config = dict(
    n_layer=16,
    n_head=4,
    head_dim=32,
    vocab_size=16188,
    activation='swiglu',
    norm='layernorm',
    qk_norm=False,
    init_std_qkv=0.0455,
    lr=0.00823,
    lr_mult_up=0.68,
    schedule='wsd',
    decay_fraction=1.0,
)
Each number is 500 + 25 x the weight over its row's rms, rounded and kept within 0 to 999. Layers, rows and columns count from 0. Numbers have three digits each. The size before them is the row's rms in percent of the matrix's.

# layer 4 attention value, 128x160, rms 0.0457, rows 60-95, columns 80-159
112:524448496501473535501503490486513450468505470476548456471493532562467533480468447485511503506519483504498509529497549494520514472499440531564488462497487522523564502505530496494516465457505527512472510523536507488490509474490502475501480497
112:477497503457512508501536499484433519504475511482506468498519515482503491523497489520464548452472506464513479538519495456506470550496549532463486489482498513448485463485420478497504488478501497539512496481511503512512477566489480494474504510
098:437517552519507493528544493517492477486473449530451532520514497522468488510507479513512472481529446475486461543457524513479506542551548486495475507474506526527498505463503500528517455478477500510483513489522470531496530503488568504533464529
099:503514485510475522479465492566474543452469465517495529488504505527510538524507464523492503477528499499483521512522471454501509520498510496492514536442476491511529522513487504474512515466443505510518524484481447468506484545516509504452503507
086:539514476511487523505494481495524528491516471509439493499465462498525482495546508464502505509471470477507514512449522494504495500456502523484503485525486489492489498511507479463500555535502481487484527548474515506505465540477501476521505516
087:531494520525460541484538534540501467524507495491468470459471478487450448528498465494517512499507506537477483522469469478473528514552547472515503518523483550507525517491472463504503521509479492512521516509473492503522510500470524513521487471
085:518504501450475500492488523489468531527501481538534456511538498491495492528529412470487517479505536528529510502538506482499500527500499490501495519474512520530542439468469483511516451510484469565494521539527504484501485473480521481481528530
104:492500544477528475499500527500493505502530521488474549525509480497480574470506512505501482485514518500502493490510438533541474519490482502523486479457492526461518509499532456503518523493492506472497514484481513504536509494521463445451498493
083:496505504486566521519504491513533489507497480533546528492493521482501490500494506483526485533546499543474556494512522543470522509500472513480492460477476522540495517566474470496470489524483484521492551506504519476493534539528510512476547542
088:519525528490491534504522509490496496432533485478504487537487470492473508463430504460491485506537476505520491487482432470528514496453464487485475500512483550501494512486506509545499495482516526493511462549521497476489502494509469476504486504
088:466535455516513493497497502465483512494484510504493511571546473479454459480497529491485541473509511532546463454525552508508497527480499508472500495512522489518502485488533520483494544558481518508499482494455482468519511522508454453485514475
087:515552533541440469483535492515500482496461520485509463539488529478486497489487469502528519499473454491537504501497490521520519494552518517479488504468534500487519517521515498519509490479501488509539505454500523480511539462498492506494544529
095:504494484455486493479531504486517491517482545547515463480512482474518510534468474486507496499507525520517511504488503499515524513489545536496485462446504487482495524521502495501479503486534485502450458507520535533479523505459520455492494474
099:474518494493556507482490463457477515492561499530512501479474505481473478465524518523468546448505535474553514516494533496523496519536534506523472498467482479503512478456502554494534500519521511466507515508500469463499502517499481512547472483
085:547513497564453522508503504495504526473505458532478496489464513447480500535492479503526466527495502484491568457479487474478509520526481482463478485497467490504483535483506534486493495552524491490479497490529511528502497541535469459536513481
084:554510514497498493480518492509497510507508505521467494505422506521525463454467524487473515501528520530482495550432525495512518480528493467480523526498518494496514481505472521512564483497477532513498503538459490472498503531494481492540502545
082:553512514513524536493528488514486513507492456475510460506510528458454469545555492451505503552500527490494528518475496516519507486534508497495516449519464482503493500496484474483434469490527509490497542482522516470500466482505451526508492504
089:508519490495470493508444484497498511482535490479488507471484459482490464543510517498485520558527528509459521520492494492521518489508495535457526470553469486461507470501499514501478435492502441522501492518509487521508481522479522498489523499
090:473506460462510517503496504493467499514441514488531478523539474481447521556533493510501469529529535495505539507500466513476489480496447529503482497461522554521516495500539506529501495496431516454499510526514482508502540527533516507486508474
088:526508471531486526508526464510519521473482510494506513505564493508484489512507511488515535511504502496495506502504523497496495449471514521531488485479537503495491525447429504554464487520481486489484524504487474536469492498509518493514499525
091:490503470501482513454514478513500509489483465501471499518515499489519528448553453432508503512464477480506540520501478520521507489479485488517516524500507516477484505478488515531501491529514539505476485506487535521528497490536462504521458475
089:455482527463550474526503490512501545488517508480507491464471471548507504449492525517512483469502494569517499490486488491501513505547520492493506513465474488502518493475523515482501535491502545458489480513472548512518510466517561493466497506
093:489499553488499514529508498487453490485537505499502499503492494478501487471476528508489462514470506501519546485481485508493507521514560539472451494510549542481505520503501484475515447490495477513526566488499511481463469491530529492487500524
093:509457536486453504465522471528486485534506520516482480486501546488466499488522498510484473501532517523466508546549540477465501518486505508515521503497479463539477500496513513496469487448504479500512454526496526535469527443483472487539523493
091:501528521507485518561466508490499483509512561437483515519446509479479536497463507482530486517507505511503509520487537506507518509534510483481528473497489490505491480542502491507538522506487487478500482473501491530510522476494548509572482546
091:490507516517522480524501510503485478521554493487491474506515501508493500465492492500494525555494495496527468484533481510478474501488528495474509507491490502505496486482517565550515490509498495509515524501501517526490528511490462474491495489
081:496528516520487548525477472493509480500482502502498493495484504495493495497478501496472503545505465439495547522475543494552539474483499481473547555474496518448513473505535528494514491507461528538526480520520502513501519473511482470482493486
085:525491444500509523502491496526485498490519508474513489494547508460514522504511510505501488522518478472508523518494554492513469481505475477498485491496483514546521496500482507495473456483535496510510508464483554487513495460469513464542485536
083:491474489457470495519522538483523496524528524471513502469482486520501500551473523516531463461490525506508479495527498543534507508515568461475480515521549510483522511491502519500544507518489493476500469555468534556492510491526452493441505475
084:524493505470514504492520538509488503477491483517531514465527499508496485498528528501541539508458527480500535477476518506553496512481508493485485516474515499436495495430491521475469494474519473488519483436509534458501502516506526466519514479
084:512469493471466518470491520502522430529462520512491535522523537533545496502472486458478470506488514536495522502531502504526514499511520498529504509436545512497522522538537474478495476468523470540479530521496508472447516504529524519459526497
080:533479540524492511508491541493489523494561516512499483512451473500549499474474500500544514480503485557496478498520525489502484476518500491475482524531512516437509508498466501512489511480511489539465484525473511530459521493498452502467492486
092:470515528495526473516527482495467509499547519494462455495484450497495491472543496506534502507499540534545471498480497530519477507495469509496555502505486455489512548480464464493451475473460517520514506493493538484485506504467503522534486470
087:529491508517532494559482483470506492479480492486466536512537501484499509503483487510554502501499474508501479486512508502491475555493485531513531505478484458482541479489460434484505535501466529511502524524493488465498496488495470528543509519
101:490552478507531528474497508475472479487485552485498515465500472506493527513500521493472492498533508486523532496491472505489562522506515491482464522513494537519494476497466456478490527498526487521532505461475564495535487471507477493474554483
091:498504490514480494482502533495500477513528508464505472490504457494502482505472471499514523500490504445495517520475538461523505505520515500507509536447508547524521481523490545521478492549476519488494465497490471455509488473506488483470471503
# layer 4 attention output (transposed), 128x160, rms 0.0563, rows 60-95, columns 80-159
101:524513449493485532478509518537501536526516514479529494499519526480504514504548462486486523532488518519538452541483494507503503475511443486516493496538518553491518451528492509497509471504476528468478531517529486521464463463483506505491496492
103:546493491517551516465475492499498472488483505479502533469521480483475491532474479511530494507524531470520526543467478505470498475471497510496494459540500453518478501485486468484433467487531486526533479515521467481482523522444538490494495487
085:524496483532502537469498557501477500537452504501499507510494488498493499512472505515465548492497472513494519500545544503525566501483513492537536545504472515491478523530513551482503491513491473502530524518526511482520500509510477512505429513
092:492513569521474517455532527510473514464490493475515530547570478473493503494450487477506518522521516477506500507506492518489498518534543531520534502501519522543476502504527477518498463491483462464494525494474465452490471525523507504475479486
101:483482484526478470477490524489474430550480491552525473511527529491426464511480486499523536503488483541488506547488445487449495503502498462475487508457513508520489482475502468510504423520525470502522436468487491542495462487545485480438526498
098:450530492502514522489493484497503459493494514531518500511504504568515518476503493485508491484457494531493506507550531527524464488489512504496476502478468475522511472537475495489484483523517541481528486494510449524476505487544519500498496538
102:513479535494522472524504500509543477479488477498517508496537476500528525523510533518481513480517452488513512503448457502478549478501497539494513516503499551503478511536497582503516500492430523488507530485466473519473464498532495459529507484
113:503495508500476508466526495510512522496456470493509498495563490496514452515508515528456532532492483500500483461471533458510517508540516526528499506517429497539475509491488519501497514504472537509453479528489515459486482512474526490510526495
096:522484472520515485464439499485473497475540483484471515495510496502476529530450478488491510513507480480505510518484486482464545466510551494526490512526490459500444470488490540500519478498520527537468491472485494482540460503456488495527472489
100:504493497503531491503498510519524492515493506533481499468523482531524525499530469490524530532474553503522498536491489547512470522510541485563467492493494471534483531553497465535489499520480515491485471471524516529470503549500566480466508512
096:477539525502508474529502483488497488506544511481474433501470514512518461545482451515506474497518498531494540521487492494454525489561533470534434496493446489515510491476498526518505500461473525508484517504504508482448473508512484519539488550
095:462514511451511531498494461490520514503515473497530501485508456515505485512484506507497487472510519490495486474514514522479509514478477499522500475507522485532534498479548521529489478490519532523487513539485462521490500554500533474496492482
111:480500500530490506495485481514516495461499472452475509515504474513478519467527516520495464510515492474511494477518531456494517520506484450495461458459486526526493470503504518529556512506471507500512506523466481464518489508501498480485491478
114:459474543494489529521547524498511529472468537460518522512529506502505477496461487468502519523506496515489490459488499477501470493538480517507479481536497515448491472513506479522538496473507526529473542508510511529479485494541510488477525510
095:502475499485523466465477507523475456518504486502476485524461468511511504493510521469516500498460448538511483528493488496500465486472502468515489510500538501537483460501507508511518491474486525486516498470525500463520510527468487509474490488
102:522530496502487544528502537486497479562501486504516504492520512525452514513476481502493533499517491539498529454533482521502471517513496505486473496505471512482525541549494521490470468499494511557475477506514483538559471498552495514459510482
098:516476470520493450528486472482525492482457476497520538456503464521515463444459500508488507494508495489500464510519480517498499469478485498507510505504493496481469459494480476494532525501468511537507491452484489506478489478504477501508474548
097:538521464545512492480545536486501422491489477505481501514534517506499511479513489484501470463535444541474470465506486493481511517493517446461489510531539523507509492517492528501534485526479534507489547513508553512514546468496468503529510502
106:508483499512493451521497514553524521471554527499500533464514461482491470492479523551502525495484468460513514487502516515527502478490537469539464503475483474510496506512462488472552441484536518539491528550457476505465463506496490486505478514
103:487499493490479457492462560490472445538501514525505488459446499518540516523506491528496500472484475442478497488481475531510517483480507472426511522513482492530477452481541508482478519500475506483490481490508538517535518503463497503470464493
100:534498552513524485496504524493534513514513516466511504481467520511499467551478514476542523501549525486472491495510499512494485483487483534465481433452487492522468489502499482522538493465495457505530509498521524485478476505467526505463496497
100:492514492522501520459509471501475534483519532455496521468547502469490467533504515487481493562477517485507455496481503497495505494496504510482482497534508523447492495521508458463494502436483487501463492488519498507458529496484475513540505519
100:495503541489519484526524495502522532517479515478486502487524548538510442515567503500514493478528520477507424444520499476533448520515512503512536533501486491498520479511468488499473500487545521502470476442483471559497485491495496509479478485
104:508504477513512494499521468495485516445486487507468521504492478515473504521476487535486475507498482485518527499438473498469499533481497521467507520517526499513496469513462500517512506549493490541513560465531469502567518499517537461472487515
104:503539458477510504472512485540498471501496512510523492472532530526490479507500493527494478496494512507541527461523510523487473485498498514535515502536473494507522557482529510527481521488531545537478495480449502444498493479458532424466506514
102:507541519451496524479489483472470500475493490517510468529463529529553479501466511495504484484510524492515485504474499511507480521500520483504477531513497518494504516495478486492520547483475442450451474479476454493514498516491504492500472519
093:537482520496560467523502503571503519499499483482497537500523521490535520518481464499493472511525492567472485489466447551497512528510483474514489453508511465512490504493498474513514481505453510498513491539501500511523535527503483480476506476
107:458493491509463427506509488508524487462476459538484528475515492487498490524456540487497529465462472510474527476536496462446527477506550480488468488504544448466477492491512519508535497530523487488548510508520487514495509540473494518478544500
102:505491522512515465502485530452473520520481532536458440532496502491530524472501494495487450526499481447483483472482508498492474482492476521547526496523507494513513476488484488528515482506490465508452481524521494485512504505500520524474476530
097:487500503526505514509493475560502521550500559480469509491506445514533498484479512486497513492521497524495472487498474447489475446477493496505476494512493478515498500528523499514510539531486522489482477528541489512480533482466453527473424491
095:511458547499504500515530518495454517482504474460533541496481511472489521496504541525494533488533496480516466479510482519477509504461473512503515474463478520513523515477500498525546529529499536507543485525549499514512519524523517476529491538
101:492514477514515466491491506488481481492431515475523477479511519483459461510517510512459483487465483455467485481485491501501486495519500484484510502483505476522511489465499476472473511488474496469512482469486503458512469489495498505524470520
106:525501484538528495534448470518507542514496526508488511456516518500539471481516528520533530478506530510502477520548536476525500479474476506475440501543464532507494495543511498502484505515515528458478469488508504468491500472541516519506485522
098:577513459471518494456489481498515527510487480515490482514481508474487500472511523512475507486493488518507494465506476532501477413506499506533474479480487500490496538465506502481503508470534468468540488490541472505483505489481559473492523459
108:456518517508496463535540492466471491517546489501494489524516477546503525476485460495550486515478523508479519480536476501518516484467474513522514485529478487481500524498460502478533482549503516447495514483506517496478546499494530470482451522
102:476493493525489497537516500513456491484496513536452535501506523480520517528516496481467514467478534559507525513501489515481518549493498512468445448542468467509500529511471460497507527471499489524489483508501493546492471516503521478497482454
# layer 4 attention query, 128x160, rms 0.0456, rows 64-114, columns 80-159
083:540500527496449471531529504489528495465546486499497481500489492508532482522482510511469456512550443525506478522505549520497518499511472479516517524545510463524520505505492528534458496479521496541535505487502500508513490489526490469484484500
092:501512539519477504481510473518510428462503551521474492511518481505520500489472471548504491529541517478503542497453515491491550510525528487504480504511474490511528556526477517518507482515490519450497513515481521522500497494551445464498484468
084:437450502519451496497496483510537533448493462481501507484468531505474519501490486518512504515518483532486534499486501493519486537490479528527475418466510484499522469469500508537476496507510481482508571536483490521498483495524475522490480504
103:534481481492533481487501543495529513480489500505515493510503479451522521494505497505472498500520461493492530456486533534503473519496474489524517461470526457529522489538454497483513520501482508505528513492507487547493525477476468438432490508
083:522527498508509507535522525532489531504478515507512522458516527488467509525474498462506550495500451522473515491485546502543504482500500510528484457490470466519504468472475525493499518476545494516498531505489433529478476519476476494536470518
094:511475517535448497493501489467488467499466551513474485522518516494499496510503454553522521472532507487502479518499508502477511452536488495505472505480514435505537517552510493524501506483487510482513492531494553511533519474558473515500492484
090:498506462525467471505489507506481513506521471507516476494465492533533518504462491486529489547522429452478499510502494531500484526486498492504507483524529478473520449496533488490549460535527518490493549515466508482523531458517483451505507530
098:511511508517505495472528521533534487516516520487540512520522475523537525522517491520543464534510500441508495525472514485512500480514502503545463485528458505497515491517480458449503526500501500495482474493492507476501526508505499512515512505
091:514507459507545452543509537522498482522491471519438511484476508454506503450519488476479515522457530519521535483497529492541498489470499491483512497514467497516465472500487481509512500545517527515497513502524496502501475467521475493480499478
089:526487515470517519493504483528509545480489493465540500465489476515484482510529542529445482485494544509514491512524473485556497501474527554528523518473506486465471507517535478487512497524529462491511483486496477451520515519446526510520533531
097:542534541502455499516525483481505485478466505522458507510485516484496486444487490516518487515531501510467484519498505485524475509504519499505504552455495520482495523506472490538490525485472512488490450459498504476460504493507503451458528518
100:512535486480505501497469525514516504485512529511462539523477564477495484483530466503472509486464535523491472520520465516483493476496477472483480518488488485489497448553465511497507470503487521485514516514485499576497489467521466497491502460
105:570497485452517480506461498490473478512490474511514496500481523521525488532500470515502499502487455495478538527511519526483501487486525473492515461488525531537519450508540487526546518478532505529505525509470474494527439465526479516478472496
102:463495524498490486507515482489465465480551494551463489474490516489480539490477525520451481492488482516530500484498534496517489511517460537497542488511460462518481526477491528506465523526469427497463505493526518489505463534491496475490508504
086:524473447506518506450502494494500496450478471465529503527461504484512524501508509447488516477500495513444513519469490498498468448493513470542480491544512507504476505482508474513488474490489487512492538499489478536490536492465497499466513487
104:527492545495483472453492459490487506473507481504496528516492484502525501512532477544528527462538492485491514498551522479505518498502497514508479500514474479465529483493498488490533486494489499515492507483486496520486562487488511530502463545
110:523477476479519523463507469445512546503462527519479504478504489518532459474520501477504497504488556448496483464517517506492471465532489455534498512490520455499517489509505491552482497460492497489458469496481519533481514489518528526514483508
104:489514476455525448512528500492507526481508470529494472546507503483484506506480455497498524505448456494514487493460480502463500507522526480459504525473506502524536499461545518471501468490473519463553554482494501486545504444523494503510503471
108:475459524502515465499523504502488439525535456530527484529490496501505526474482471508511505501499481510496501541505525552523528490482507533462496500490526495509511482522481505502491477495500494470544514460510483534523501514480457519480479489
092:515487473475504490491464494499503530477501533545510475450513505482544483470483507484506513509513497477518469502485471485497478530481496498510497484514510462485501527544476452551539506502519571512514492463513514510514520536503505506466531511
104:515513500485512516450494483475520482522548522524519472485487518517527456493528493508493512509524531477531486553539502501532486512540499498524534480518532537459482501511506484506458476480473483520478507481476527492481524509480526508494516487
099:507489454518496495509529483502500500515472530501512496492473536469499500477498517493529532515481494490500539493457506494501523472495496469522471525527526495539499494559468513502515463484471514489536475515561530509498456445539496520477504520
096:482481510520561501497485483519491505514532512497496500480503493500499470458508474477446481525513534452499443519488494450504479462560521530489518539508452469451468470463508478495506495480484425522504525515487449538526475469523512504458505499
100:529409504469477507486510523484482471491481483504502539504538510526522493505511496503485524450506471473504489470509506526523486496459479510485504491515481465490546530496476489492515509488529501433473466479547526537522469502475521496477463487
102:489508545498514511509523514500541475469472544512524513508478475509496518534471451484497482477482495458522517563464463476467494511468514484459457487467549526499505501471494500486504495470495526514537549501479463536517507459509523565503484479
103:496518494517496514528479513505471527475455552501470497487460519458493509495477538516527503479483509498483479481491515494549465518447469501473505507508459524493505488507507510490498490524498482494524525525491498501513516448556513498528494533
101:527518482507428503518471480518451519498530508485497548476450540565497487548515506507514525499495460488530538517502480510483487485465497517514523509449513516516460528487473531511500477535501486506472495491520481477476446487488518455460504518
103:513468482458509564516468498500481574481488489479511498481491510516505511481490537506500482486522474496499476484515516512501522554450499519488522481454524546506450525465511483506497506520489455443518511482515442483524501498507533489478525493
110:487493518424545470508490533516464524496485461531515527525503508474533439495509502519501479462465482477500506489503519471541509523508516463487508505479518515484488482492546502483524528500517570485519477524545513504456528506494472528480499532
102:486492504489492461549518486491544538523476531489480452485484512524525511478551467575513542529529455472472510488532531455548480524509512525511499512486493509515487492470454477512534507481502517500476523476524485514500461504487516526549515498
103:524501514486560474512510507528523494527498512511465477515517511517514514488526498511503526529479501548507517521485485528461482522497492485502527479502407484524484541518492516504478537527497545515499449521550495478495489504500475522494489507
096:484468550494514559516516489521479563477503519495480498506529546513477482561511545477495512485486505490508465458525513546516461505525530491472497497504490524451515502490513486480472533510518530485465536519482445477484518495515499535527519495
076:516534512471491492494539487469501511529507475464500505472515530500498446501519503512496491466520544500520492490452498484486500495553530541473502506472472498503516485498514498514479519467529479480552540501479499491517456546506496511504451475
076:488512511517501516488514490513489420495531529526537540482521490548506480508466480496516441514494470527508525501499524541460512491499482473502488466475506470516485524511484529514476507442519495464508562502469487518517478511508505514478515468
082:546491500447559496496505522494504504479432459480561509485500517490524490515469459480481493457455476494529499533468515458524486512492522470563509509463507537483491506488480555484458519489518494586484513511505526460525456534487497518507537498
084:478497474507536515477518492481494503497502582493504475512522505523456443527496472496496512501478490475476524485503460529528488525500519492509452522506484534510464541497498540482547501507516470493507503454531493482488489484500529491451488484
075:505482533469516553504500491475501517499487447496504475489476520485491480485514463483466498476525511519487496482528508480501509512499531471468488534474528536482539491502500460530509554513487516513494436497528546517465513518515481485508467509
077:563530457522524475531484495546533483512501550466502484469550500525520507504508498498503525497512491519497488495501488455530457530529493491456487487483429504506464458484502563483495531460529515499557539552545512493494487531516516501499510480
080:467464532484497496526485491476478449523467456533527509525479520468492491528481509442498507508472504499490541491475453543432500488476519491481506468501540508507526552467533447481542494537475527505460495483490513530558521483508508487451500481
086:517458526499488511496520493474488495484493481487471523474520492463518496459531547490478496502512560499517486481542541484473508481547512498486523532513487491520498501464528444541519479511470527474517494501523553513489497525507489521504492498
075:514512481512469458506474491518492485500514507497496478499447510555552545463468516506514500479516504490487508514454506516522438531518493522479485505474482514500478450473463544525523517506504494489503517520481486498491499507532500452506494547
084:529524534536510489531468516485467485548507522515513490517500526514529491521511456483502482506489504510511505536470486530476460477546504458505489517508477472540499489467520497479457488475526502506528496481494539498488533492482485508485533492
094:479542553471484512573524533517490497532450488514486506486499513536502476510516484518497475492551521514462528493529493489477507526504504490467528526480498526502511473513507482523467545498471495520532438480485513466499486502485480515466511504
092:493474490547479492471500498510491507487518486512462481461511471527495489498539491537494511502490484515518491484498532520529497524494441483482517486548479475526505498507461480469479483526506461472488513484540482507518502530519530484476517465
093:523484502479468477496510516502529470502508523525517488475521530521512469492499476488503512495505481542521514532544487533460509495509441480486531500537505489528523465518416476523499498495483489512549481513484502517509447521554512477504448510
103:469480426503480523460528547482480486531525500513490536471523516506525474490485512540489537519482475496479501513477502485533496503519466452549531497491513483527488524534478493506514508541475517534439509525501513508499485510514523460439490501
096:440509481543505476502488527521487444510516531482533488527548497497515532514516488502520533511523503516458494505452541483503513517534461491490482509499454537523484510486512490515506529527508502469455496503533498518512461517491528506455493475
092:473454506548499512481462459462474499440491483462541492512518486497473513533525521478485473539481493501495486475497523454521536499484508554464494477504523505519491540505469457488487520494467489498486519472538506527545526541459477507484502456
111:473526544506493453532443495496497511520541524478541492529497526518522481519536455513546470542544491479486469512489488490505486483525510520465478515474434524505510489463506465489460503460522517464512532527473446476493512494513489516510485482
094:481497526522486478538495503500524490504487536459511452500484502468496463550497492498494479555526481517497485485555518506515514505518519486505502475475472499535542511468500489488469503491502494489512487504483477512516466504472520523503486523
097:502525457500482486491483529503537454492518549531541511512475463483514556512485468477499524495481523516538552548511496504490489508480493513482480482545480489474480528498495516499469517462539501492518551450506448468527504459490506507512499536
# layer 4 attention key, 128x160, rms 0.0455, rows 64-113, columns 80-159
075:462518482487516545527524510532481520496494508515510489506497522516460529492506469469522525503516488509486509529489505466547489474527511526544488531483477476487518485579517469468497552538519518485462548509459509528528473492503447491512508510
100:547451557474496522466491452461501506532549523474542538502477516473486495505508519493492527474464507502515487508511463529474522498461481479529481504514484532445479482497515535504486500487498454525505488485483510476503462459485549482466479459
096:504476498477496515498524530471485504499479557519495535537487444485508508527495524480467485488528527518490501491535498421493503495476517482558528516511442511509482507496553486496464523509494525529494513510505497479533491505511417487532489514
090:558557497502510498482508498482468521496465525527487486435533500515472461457464485461513460491491491470506502487519500521511475477478486502500511525490503515452486553469513533483486506497490501529521509546466520478463537477509486521540468499
086:544501522516454486472562466497508500504522475487547490511477523519580486527484506506504500493518508525498480517468445519493532544472520490498477548529503489487508525554519471511526487493541487517520493509515462457496487463480520479455506521
097:495480480495514474479513546478521508475515511518550521525525479516477489496488540473440484508494513512510442482490476488482532487481505488499496505451537541486494476461482535484435523511500514466504496481524491485493532509471535477538496528
102:518488495527481500483478526541508503511487485528432542519546519484442485484476484514486501521519515507505529476437498503493536508532550549496506517488510497495543497537465473454492515487529530495501502450527542446497511495473492539493516480
102:491476473520535464521511516475484523489459535534511494479495479456466533457518488483483506539505507508523503413473508503502483517557472515511465483434519475503503506518463500521569482489496530478498460471505524498513515497458490472488445499
100:507481521547482514530514473478490484514540467529498482461471494495485531456535455483522490456467477518490485529514517502538470578494491465499493473470526516558515486524526485490530506500481497486505487558512476521487465508519488522497511495
095:509532482471485503502478470501528500517464463522465490523500522508494469501486513522542480524512507548491484482491512530487508520492492497498497502531452505523512483513500423488466525467491492493477521496551558470501495458521463495535503530
105:483480455471518492525495494501507517490459477444510497526538484529479462515475545493514520529482511531550480500472512505505511452512481549511486484526499461486499536467466503509515510498537468481461511431557508489518500504517505493497490503
107:501500531498500535506517531509504493515482503498483506486509504469515496465467528557537503467477529482489451513480540528538519528511553535512452545467488510518516540531498506464500466446504522527508481484493502486454554482506533481474544506
107:531496522502509535475473541493537481507512519465480511471511461439474487481509479528553478518494511495493513520457489542542541500496504477472524493474559464509491509516481561489510481510442500477540474500479484514519476485498508506516519491
101:438528513495459520480482483498461489496455528497482492487504472476510483568508527511529486522516524528496522486530554510541508531496499452517447493459522471531458520492511523447507517486489499459461522494510502519461431501493510461517497470
098:483518499473533504527479490539513526474510501512472554530521480451556526535490516526512474504506535510520482511491451475508473447477480500496478495508501498494534525524512524513505531506479493475457473463521525501495522449488498441531465480
096:466498528458465497514503518535504542519493520508521514510500500531468484507469543486513477537508544527511499483509509510501514465518500508512510495510576454508477500457487488504468492500520492532447458450520449488519513457513520488517536497
102:503502516518467480492483532513454521481463515482456543513488518495513505532468500504486526466510551458482520547493487487491488498494501535515531464519486417514513520502520525482497531479534505498467476490498500513484494487467508477500467485
118:487501488486478486479497505492497531495513483517480509432447491482527552470471483490530517518487469492499512529470479508501473545503532491496506506504495518493456497545501493466531463512434522491505471512471538503496490480510481503500509467
115:470454481510522487448512497472502442503495480507503509550531509515504542515479567493536502528513477494501511490494519501461507493462543557491463530496491481482489494468505527503471518498447519466476478467491471501495560535518454448461478507
104:403507536467523487460490507493467505539494501496512514568527464505554530492460519487534481530503538541521501452501490530485477446503536564505497510533487460447525495500536503510469530488529464502478524449509484512523514495512482511465472488
104:492489488514492494496487516515476497523527468496539473520469518482482494487482472525536455487472509500474506502472535510496542472533504515493480469470544461546494497459474480496509488517507507529498540499516510501456542491518491485523502514
100:449514499530486516462553521506486481546510495481491530530466466481498508481485489479498498515487528528504456489494467490515487439512475525488529487538537543463459524510500497542534460517457486491505510498484510560498487465488515536466517455
102:491536549521467516463473566490546514543514498473487466488512459498482510485492478501472487517510558484449531528497500454540518488525480495567496537495487505534497487498488504538498481509511474512457487535530484511505480492500514516532462526
101:484464512511475475509497496515472455499504521508506507521502535493465508496490515484484510493477490504531500499492511537461497523472422491490550514528475516539516505531510481472495507496533520489474462537475482558506462503517482502463537513
100:507491511471562489543494479500514495502518527490492481534512483486516524508496460510485478506453512474514500555502508495501489490498506498484478510509490465480537517489541491497495510470501560491528528473480472520487488497500510503500467466
102:475473505484503495515515494483504516492544494514484469499506530492521544489482460518499502486506518497498536473505508496550504477501543481499447498524524511492485477481483487486482481477505450514526539553460475477557481540490531525542502466
111:505548512494503504519511508515499488479511487532507523458505483495509453539484540459493464525486498492531464469451493531544511482529537437475476510486494506521484551482487498470493503471533500485504530456510515444500500512496499546499522498
102:492472501501532466485498542460471505499500494472512531459501517516510498511533511511494524510518492507532473495549526552502495509478466518460497507494519526480490532488473480529479496487493514566451517518519479453488467494487528502478538476
107:464471511480508477496455503497489550476507463496478495489494478509517484496468523533543530465507513456482494515485502490507535477499568497499446460499499491524535500525453519504507502496522502510494466515492452500461467491546494530466543491
104:481537464459446479500487471469516553507490528461512541531503515475552506447519459452495521501490468498489500457506497486504476495486502556495504492508479486511493535482437568478503542478513507517501485534565523477490510459537519465487499520
109:465534450521502503493526544453508493497503520549542467499487477508493481488515542533478498463492496498491492468525491495487451484518477521488478529460472482531471499501540578471508500524466511530518494518472505468476522492524483501469518471
103:534478548486468510493506504513511518494542559512506503478515482549513483506503549505483483447517509486500506520497545491459491479565524488490474503512497479515508496464484494475505509488516496512503453489496508508511560465510506522508466524
072:524523497481534527522502492561498543504515530492436516547488516480496533525481484486494522486483496523495495532516469470503466468498470496496499469516499499525498492497458449513489488453487517469486499518471469490483472465565466502511482489
067:542479550483518521515532510509496497508470458500510502459508527524504494451501492495545536516522480520502474502547508499486496501484484483474504503529497534478491476496542474521459518506505505454498431501502476525547479530523501471508524466
071:485500493500524484473487524506453521508499500464535483523503502497500488496495469485559519561520466574513508481514518516491452524484502468516529533501511538517528473480505434500498513510513507532528488531484510503506474520501463475494454477
090:506472519483528488515467520534487537525481494517504501478427491529522492478499526510524499522523499506524496504520447523545491487483522456545498488476496500498509489556507497540486474531502497518540512530520504525512529491509450499521450503
079:425558501492515535505488491560504500484492496492483492547508458544437501484525466482547507488535501531508505540515507492552484495512507513480516526531507520540489469483520472491508482497531545509526497472474457473466460502520458497472515521
069:502513501511561465493523540483501467492516500517507495455471499508472462465500517509518515497508486508474534481504528496487520452507499495490476504456519504496486468472520473518560494519455471485521494478487539464492533486528504507538521505
081:501485546459553555500512462534462505490493558490489534524495460536500478487517505476534491524515501515502524518508491548541487479479468479488518491532536502478504478524510524475506458562549466534547501488475470474479479509524489472472490508
083:436478513476485523503509495504479541501527506482487509521515510513483478512500474466534493474537495575487487530489497482527463491481501513486526474501523532518526520502505495484532497440480495495448504537488503501468467536493502508484521509
084:541503472527497457480528517503550465540498499462512480491500520478503505506484511509463543472457502520474526481495492496421511510520491477469477474482531462478490514475491480489528511505491506517475476440496519540544513472479518522577498460
063:536461512527504469523543530514494471546530548501514541479479496529511482528492485460510482574506488522519516520521484471471487537469509530474492499480517491504510512468521510482514517502509532493481514516466500520562498500477502473484466478
079:566479509487495539467496491473467456508513517514476514519510498482494530509538493517547510480540517535504488520522504561524513533458475499491558506528486508509530490542489497499489462462513512528490497502473485500463489494544539531496480479
091:476512522452530530521495499517465500521469497507509517503528509505505466518520516542495471473539442508489432503508501519556543483462523524512475544475513495505506533515544523504468511458473498517506558532524518487501459552483556485483485506
084:489505495487544550515510442564511523516478481448455486487515522502482447485521497527456485472503479507518462493504480465547521518501478498512525479500502467478527538495497522528493483497463498483503470498516503495505457518468507507471510476
100:479458497467497558529479480458450492511532527489534447501537501502548451492491505483509489541539454511533431462539519551496501514522511520488509513488507510476516499525488504474467496506507491479533517540504497522505451534489533505488492498
101:467480505505525559512458463486456542487508512459504456487474496463543466515551501560528494482530462490502478474549529518530522480475548500502494514536478505506498549520551479499470513521482492472485522492457498490479483485466506474491507487
090:490528509464528496534503504532500503504528514475515492472499488497490507495505487484536491457508479519503534529453473508488502505484496495497512561502483483492464484465519503524466500520516469522564470480521516490493493538510482480514499510
087:450495490493488543478523519503508523524518457495450523475525486518510504489511525521514511463528464541478479475507492516519503502488461540475503543462526480517477480548474530505495487486462481497471490504483531519500443546491525451489521498
085:460478531461544497497472512534492469523516521504497511513487500515511475479516485519476487460505501511495519469523495521486579547477525460493474472467471521504511528512494453473490496517529517536483516489483514522453460538509513505492501529